{"n_layer": 22, "head_dim": 64, "d_mlp": 640, "rope_fraction": 0.5, "qk_norm": true, "attn_scale": 0.125, "extras": ["local attention windows", "normalized values", "a norm on each head", "value embeddings", "hashed n-gram embeddings", "an embedding shortcut", "capped logits"], "beta1": 0.9, "beta2": 0.98, "decay_fraction": 0.739, "decay_shape": "linear", "batch_tokens": [32768, 65536, 131072], "doc_mask": true}
Each number is 128 + 24 x the weight over its row's rms, rounded and kept within 0 to 255. Layers, rows and columns count from 0. Numbers have three digits each. The size before them is the row's rms in percent of the matrix's.

# q: layer 16 attention query, 192x192, rms 0.0856, rows 129-145, columns 0-191
# k: layer 16 attention key, 192x192, rms 0.0833, rows 129-144, columns 0-191
q129 096:144162197127112123100190151163106116153170175115124122150122071134154150110121123109139105124138137111152149164132122131120148133170127149119132124145088133152113168150126096156143121119093138110173141066150160133110170139102082119159144136121129093145145125109153105135090162162152126162115118116091142122144147110151112118183184131130110104166115125116122142127106167123136117172108148118108138111099098130094138118127136122126110152105109128130152169151156142149112139109167145140114118101113090144167139152155144088152136151111137118187110128145135146081122135114118164143
k129 093:128116126147132150145086148118146111119113141134158110125111119147124145109163105131134114128069122092163099161186100120137127094116127126167172105116123147149139114138144153168128087132101135172107111106140144151101110153131162095101172142123118118118096133145106096117154093156143130121126111142126138079125115111117167133126093148158159108091145121146140090129149129132135140122099140116110126110152168135160153132099100125128136121108074144086118135113141161135119138140102105132057127105194094128135105110114136113090118071112105096079117135082087122147164085096141124156
q130 097:123111156149082150118152114130112115188098152138130148138161150098120144124115153112067121127089117106105136156147112166130095088123137148101132114164115150162086130132119135102141146104168084119184149114146130143097124125086111123144141155181126120173096099146137139132142145123120104159138153145101172136130111133133136169127118126121157103185141129106120146169130099135226113104121152140106173106144155114106129130105124139128129115141103124127160141135125154158133153111150126143156128108112135123143114144121153089095163173145152126162134118146144144126108115167172156160
k130 105:112120163092114147131171147157067073133106131117160152145138146130121117065138110130109114107127119121113143148184123144118139122175150125162113089131123130123086148145136117168120142118164117139180121146145143133131110142071114104140130166101185110171131131092129146141128097146111121157130112146085126094103106091100163145126137132179094081177141121132132107180165100115163122125106134113106149137109139130069142117160122118105152135105126113125121138169125139134113147088150136088118098112169107136141113172138147127117124133091143123137132121137113124155104082129132132159
q131 089:128113164150104107103143159113116120153131104111109119126151077097140133109120106102137112135145128156188134145144089145131117112160108161123106132157111117187141155101132110167135136160099129124129122121124132104100169133136087119143159130099136100114128138114119084115106116166144119109096136119106120102139112151172158099131144134140149120136106122095147104115108151124143133176141154158061124115085135109104156112159162071103106179129125110112110113119151167114078145131166140152123108073110097160137141115131120083111101122107143100113096145105117185100112115138080164123
k131 100:110155131156161116109082131090161133060163135128152124134080129127091192132134172166142115142113136179102079126153108091110115154095119120124129114096158127153190111118127129133141158166112144118121106113116158130161144154116159147105112105143159112098156108159108112152165121109128129119090115112158139114183130156101126095125128157122166124146137155104147127105135153151127143150130131109134103090132145121127136141058117115142134140139146129119108103126119135135125116116101126157138120164173122094153116105097140116148119100116102122109091092135104150126167148060155124103
q132 100:108118106111136063107076122123145136104121103145121098166096102149093147117136128125156126100182140142126102149144124107137154164115143124139140124104131079137171122157126130113119103150089151164100106142108129106160157130160172117133107125131142142100148132107127144137078139131136152087126119122155078107085144108139087117121102119151138131080157120162129100130134135131058142142080104098152109155110146125119135145088109118152177107134131104139106115149140127073131120151109098122113137134154132113131127158159147142164091079125110089129104124127132054122118141096120098107
k132 090:126092111141133129176098134124152154100130110173117131121124123120159131132093161145149112127135127140119099138152106164083117155111072119082138111136089157141143084137062161132099164163088158141144111152148096131097113132158102094103156090130136158123067180106113151115144098095098114145120106153141139121169102138128127121126078100105117123139131151119126160114125166153108147130142125138130148097110150068147143146138094143095109103113171148118125114158112084129136122121130130098180131139126132129136123127121123152135119142144184104122128105118153113083131142181101113148
q133 096:099154115117127132101158121140122133178117122140103129145099155116121084131111176111111131159110103079117140145136162152133124146149107132107144112104109162125091136155142120091111158088169109139127150097157101085115101134143098089168156181181123117159150115125129162134139166120160118159130153151090148127125125115156146159115108129136190101176134134140112150174126117105214135105111113157152139104150130152105105117130114130151156095080119132134130162124090143162148176146129150133127118147160147150138135138136122137136154154157159147171144139149113124137110116132170135145
k133 104:148117139143129136135154141126100096127103142105154134123156109123130129079171105136092152134121142106136138172150116132114098118175135131114106121152132117116083128141138141155131139102138110136179113139121138157116110141076118164112134163143153144171111127109144176157134132141144118105132115165124116162094102102102140120151153129188121097160134104142125138149154094132175147122062137138124168112126139155107129142143125114109138155121146114141161120125099151121096110094137141094131118059142121150155088187151127103064168147072155145126143115126115141147123091125176145175
q134 092:121130129137134128118130137149131136162141117152106117117150125116144125149108132055118119162098119054101148166137151126113149117152135130079161077115149180124082132148146125082118115067161112124109139136106094119109102104166100102186160157145127111149154133114121135128146172126152118133128142139086157103119112123139137161131141163131171108130121123144094106145106141091161138127170105164137148146170126138108122120149104122152144115075150146135109153125104142169152138128131127136148119139143125140146132102155123097123116176132165119167138141125092090132152096129194160155
k134 092:114125118137151140138124169131100107170101118085116132112150134156129156111176111120077172136104103113132161125088145153124110106167135147142113104136143117131079169124175141141116111098183095130176143095132133138124125140092102133119107188167107113149133122151136135165121137129184127114125136146098147158089121104127101149142135139137143115160118108109129129132128096117175081119103166148143186126148154156120126139132136097122142134160143135147160134117078173133098113121170156119110117089138083140141105134137131096095176138099176153100135114142115171124137123110150130144
q135 098:140136176133104161158136120155102137167143155154150142119121135114115120155146122123093115157099117090115132126099092147154101086168111128081098131150090148095098143133113158096178139112145110155173129109165119126133099149091110121121135163169119118128095115116141153111151123118113110167151158140104182112132101125178141142114120139134154121185123169156121143129127101135166134081151146144127167100162128110106139119126126184125101105160097149120133146107138117154147129124130133116162123141148096140163127118102164144063188159156161154145136146138135157127132135157157113134
k135 099:147113153131102142109154143141094073151154136119138139179173129134098110105155075130094127125119149136088135147183156129144126114141159139147111082147131114127108181117132131105129140126145089129135147110128144104131144127085122108133155175075124137167123129113101123157163086159116135130118113146110135099129133131093126152162162115197127075136175108100129085176157119115149147119150094132093169141150133130084145090132132116121160147115112118118126148108118160128088125092163134155122120122168145164128102152114136136075112133121147141124114158154113117175135120131125151106
q136 095:184143141156138204162171110138131111114162154160147115111117124117104092155109109218112120104111126128129113094141118132177130130142119176108098176160107102157121141139108106117135103130135117128114102128140088155140116115121106119111104134121073124117084096136151171097144127091123135129107132153138127145171167156172121119099131135185095149128116148129128107114111129162136119098163132094126136138115121075069089146143122136130110124119102146108108126156134118117148161102095144126129132124163095126117092157149153153107161140126127097113134103146128134117087133124105116136
k136 101:158118165116150190140145072150127116096133125131127104103125157110145122105128133148063116133135150112135127120129119116146140126090133168172102161127137113100137128139147087098139075142156161160130124125143109145163124102126133123132127106107084164139101149105141128146108123146124083179124103156113066162103143156127143108120140079198098127128098137134143138132142090148126146168125116108112124176175098172089146150107121139155112154087120107096127160139150143140145114138133131128135136115140195155124090137101098085114121115121149121130112160102135122150088137142138124124
q137 100:134121139133117063127120113113142117113112122124143130158163137128125133129107124130167113146155134154135100096100124089106123142082146137170124147184143153156179110105107137159134125120108114099097152134103143108171111100127196124107122073155165138126120070103128160141107097134099156120135136090152152133117162118138090107118157096149130124147125137131144098108165092118103126154090138091152100104147164140152125094127146115129147128159116113113086099131105091112091121125117139120086170163147152126078137136131146165152137103123090089132122129103184122146125142123087118099
k137 094:162155150104144142137099088133110126146134156148139133136098100177070121134130098133118108073155094159106122144122137145114125141115131083077103102112104104137148117135117167142120094152090116131140122153144152124123154125175119124170124158153147163098140109161163095124075156124105136151130122125141137136133150101158118124110128134120091144165118147123136136125149110181092132157105157120132128086123166097124146114177152109101169090118104121137147132167097138156086125168125133124106071121116111136110120126170145166158156091168135141151122154129125081133153149098092135120
q138 100:122104104147119123117114138128156137156147127135104105142178079112120112174111150092113156133095096081106141138136112120116174136143084147137189107150162153136083147154105102120108096096151143126116137140132095117106110103127081103197154141152093112159143107108109133140102098130158126146079160146096150113109099109160148173141099127144150120094105125121116135141108156097148133131119103158173144153136146140057116131142115116165140137098139119143114136110104132144124151121155146123095147156141142135129165110174116097144116161129148101159131099142122104097105146124175148132
k138 090:161146134135126142140137150157071089179110150104141103129124119148089131103159101114065167108150134117134149124119127147130106131165140143135082097129131111115085183135149177137147130089162087125121137097127127104142146097119111165124128184120110100171146160139123129146116137149149141130110135167106131152083118147149140121184130139155133118167111086122141118126127115123177098130116140167121184130149125144121103143133154106106155163135122154144150153104117139136135086128165156123118117079139106157150095132126106093101151137106165161105161166135117162139135106125148136164
q139 096:144168152119127137131166158160107125107130146095137120108130116117121095153170155122141148136084131065141133128137164146154121140153100143086136115116092159133079137178101110107114174107142139133136138151130100129064081118090120072142110154156101140162103109106123151155138156155140110147131149167084157130134115131139153148143103106145121147137127145138118149117108142108209132114159125174117145131115117140107112113126126170132144113129150159124118106085138144128176141113156148138150128135143137118161174151133130139122162191140167141143150124158131148120097097113172148135
k139 088:134099126104111115089153149149073099145127154095116130147105108142135058111112101139107124116139147112100123130120099133122159128136113136145120086187105108136072192173126125136164135087157088114132111098103095118125108102132116109090115132082117112136114120126097111101093135182131149154110094161149129095098146130130154124144149145138094106147133105105150136162141131087148104135150149153103125134172136101086098107089110114155152153134113152121124150099091138136144114100183167152107152126142125130119119131128106118106094136137142174143115168153140144103142137145137170150
q140 091:105163167131119093110120112090084144138133165134126119130104165124111149131156140107118103097158137126123102171128137088134092139136176070124117155127085146071161132129129142092144180171143116134161145112133127136154117158115175100135131138155147166122126131133124132171112155119106123122179129153125113146117112104138072139087120109134121110180132117142131158143163090159160134114122125062106144103144151109138153099091110149126148092171130130122130128147114139106129131157103127166160138136171130116152104143085134165095169112130098109124129158121150128153128157150153097127
k140 108:144129154142088113177124132107118153099103130171094122119134143146108158100104122126160149130164124126128103136190137150134118129093178071089114095156082121096140131170110117130101157166108140107131109164127147155078130185134151137150155141121155151100106108099117141095180142148140161140148127118125139143127140080115107103119123104164112145114114125148119109129177155173124133145091108092131150094128151132143155117184107106112137108128137149132126086140111145097111150162089140121120102156132146135119154163095138178108099138147102107121108132092149112159101128121125140156
q141 102:093113183128107079125107074131136133167133143137177122139103139120146118095135103109130099121169117156142120131143074142116144159097093092158154110171126124066176152109128137110136125169114141106166138123129141128148161141134153165136136102161160161098109104129126142105105117098091110130126134112154134120140113129120102136127132125106130110139152120127136122142153136170083115095106141110150114140111153096094144124063122117108148135177121061105163133129118123124099156143096111111134144108106130092137141154125133175089106076139147127144134091146146121131176171157129144122
k141 105:114129142177128121142131093112139133099147104135135077134133138103114153164114167141158090108135105139179109148182088087162132130093080111132127146105160136127167077132104111125131160182107135115107086111129138143145130156149156120099126066134121156096101141143147109089143113103122155127110128097167104118139124148145137116112120151115129103094068129140098127116124166116109106109158098128124123126094132125156150177150115138151087153113135142097111137150145126126112160145066108116146159144133155138119137090151128137150102092110082082100108135133128094125129126087128107145
q142 097:153137127133152135118132105150095126093194080114130140123122121110132103143114098137154135125110134151117159152139110102094134122133090136171129160150165131122131076126128126133163144130110136108110166132142126153099144174112144096135116094102133162117109124122143156112124141117139102139113128090130094151145139150122126118081135101116100106173120164161105113117169157090103103136156132083115108108114147130170180121136107113114140142114122084129144165118132155136085104162121129125157116181145158135121123140080118117123134121121054161137168175105149128172135131139095061156
k142 094:165168131139146120098156111103118181103084098150099119145120111115163094122103095118113110124085139143076131112122141070120142160112120108114153144119144121129156107109155166151178124179077128130127104165113134137084155148158152106112134092152139126122127132147135102132162151121073160116138139077155124149125130097128089155063148135120104149118118124178138146096159099109137121099154137097113131111123163167151155114131112133135156100157136141154131151126111123119110154121111134103137100144137150132101145147147131144164111097111090147106154111092122102142141105165113104084
q143 095:131068148170156143128136072118119134157163132161142120136143144162144147147109130154109110124125118133141094165126113141100133126148108170099136145141129129156143129135145087124086135134130122109173100130143104128091114144095142141130141147180173162129125147137139092141146153135133053145146151120108108167178113106090118080148175146116154117150138139127166163136111105139103122161125138106133129103118106135148136131137128140130124097114128140130150096185153120168157120143145120141115111078113116133160090117095159074132140165149152169122139103181126147124144110191120110125
k143 102:121136114182133148150094122104170110110122058143148112088100120111147151129133188113135165150112098101131125156149127073104161149137123161136133171099136155152148127158145136131130119141154170152168128170140157118168117138144121097115141134174121112113118126111134124149136107129180114129138139127118111161158076115075110173113137130149137121155120122127109122104155142074175134171136144127124104154127102154171156105116109155145113115129113101156110133125109089157117158148107086111145139132144133160125147110094152120115128137139086100105151087092079152119134121141100102121
q144 105:178157094144122140124135145086168189117177111162119128170134114145128140198139117157146118108122125148154129157176137120091154109131134115099103167095124114132140121145103085161166081145131178129133164143145146138124138133117155138111139108125101137136114111132124102139173098107117122086135130125134092147131215139129122153162108123140112125150123117133137181150118171103112130153113114109143127128101133145137133122163114168169101139131113134120149176136139132114157126133123144172123091124136112130116111125102132132120181075112111099162114156115168100116135146099104093127
k144 097:106107130128136139114156115129166108157170096117141105163177128111153156138114125140154140118129073109083123133129131156115149156165139154134116103146138109136112182159124100113175070118099124133143129114140104101162124111114136085157091139121141142167142170114164143129109118112121111118158129111111136099094138099102151162168115147165154104155141121121109144090116111116120130107132149166121129115155108157124157103173138129160113167158136098174085140163144169154170090137136148120094161104103125114139134161125117113161138161087071122116109133096113100146150141138147134094
q145 101:121126144129136136123127124134109108087165106143130102128143155143132117154130202157149072122177118093093127131150181131130109136125112126133167170100114108145072087084132160124137143102140163148148170113144144134116106129116128159117098169134085125139138099105105129115132110074124135179104083113103112138142170099124141136116159117149144097140153126139131131134126128102112123098085111140159122176135162135135140101165143147106133142119144117107139134081109152169100128131150145146095144142072143158154144169108120081111152117150114128162117147159126124098165144125168124142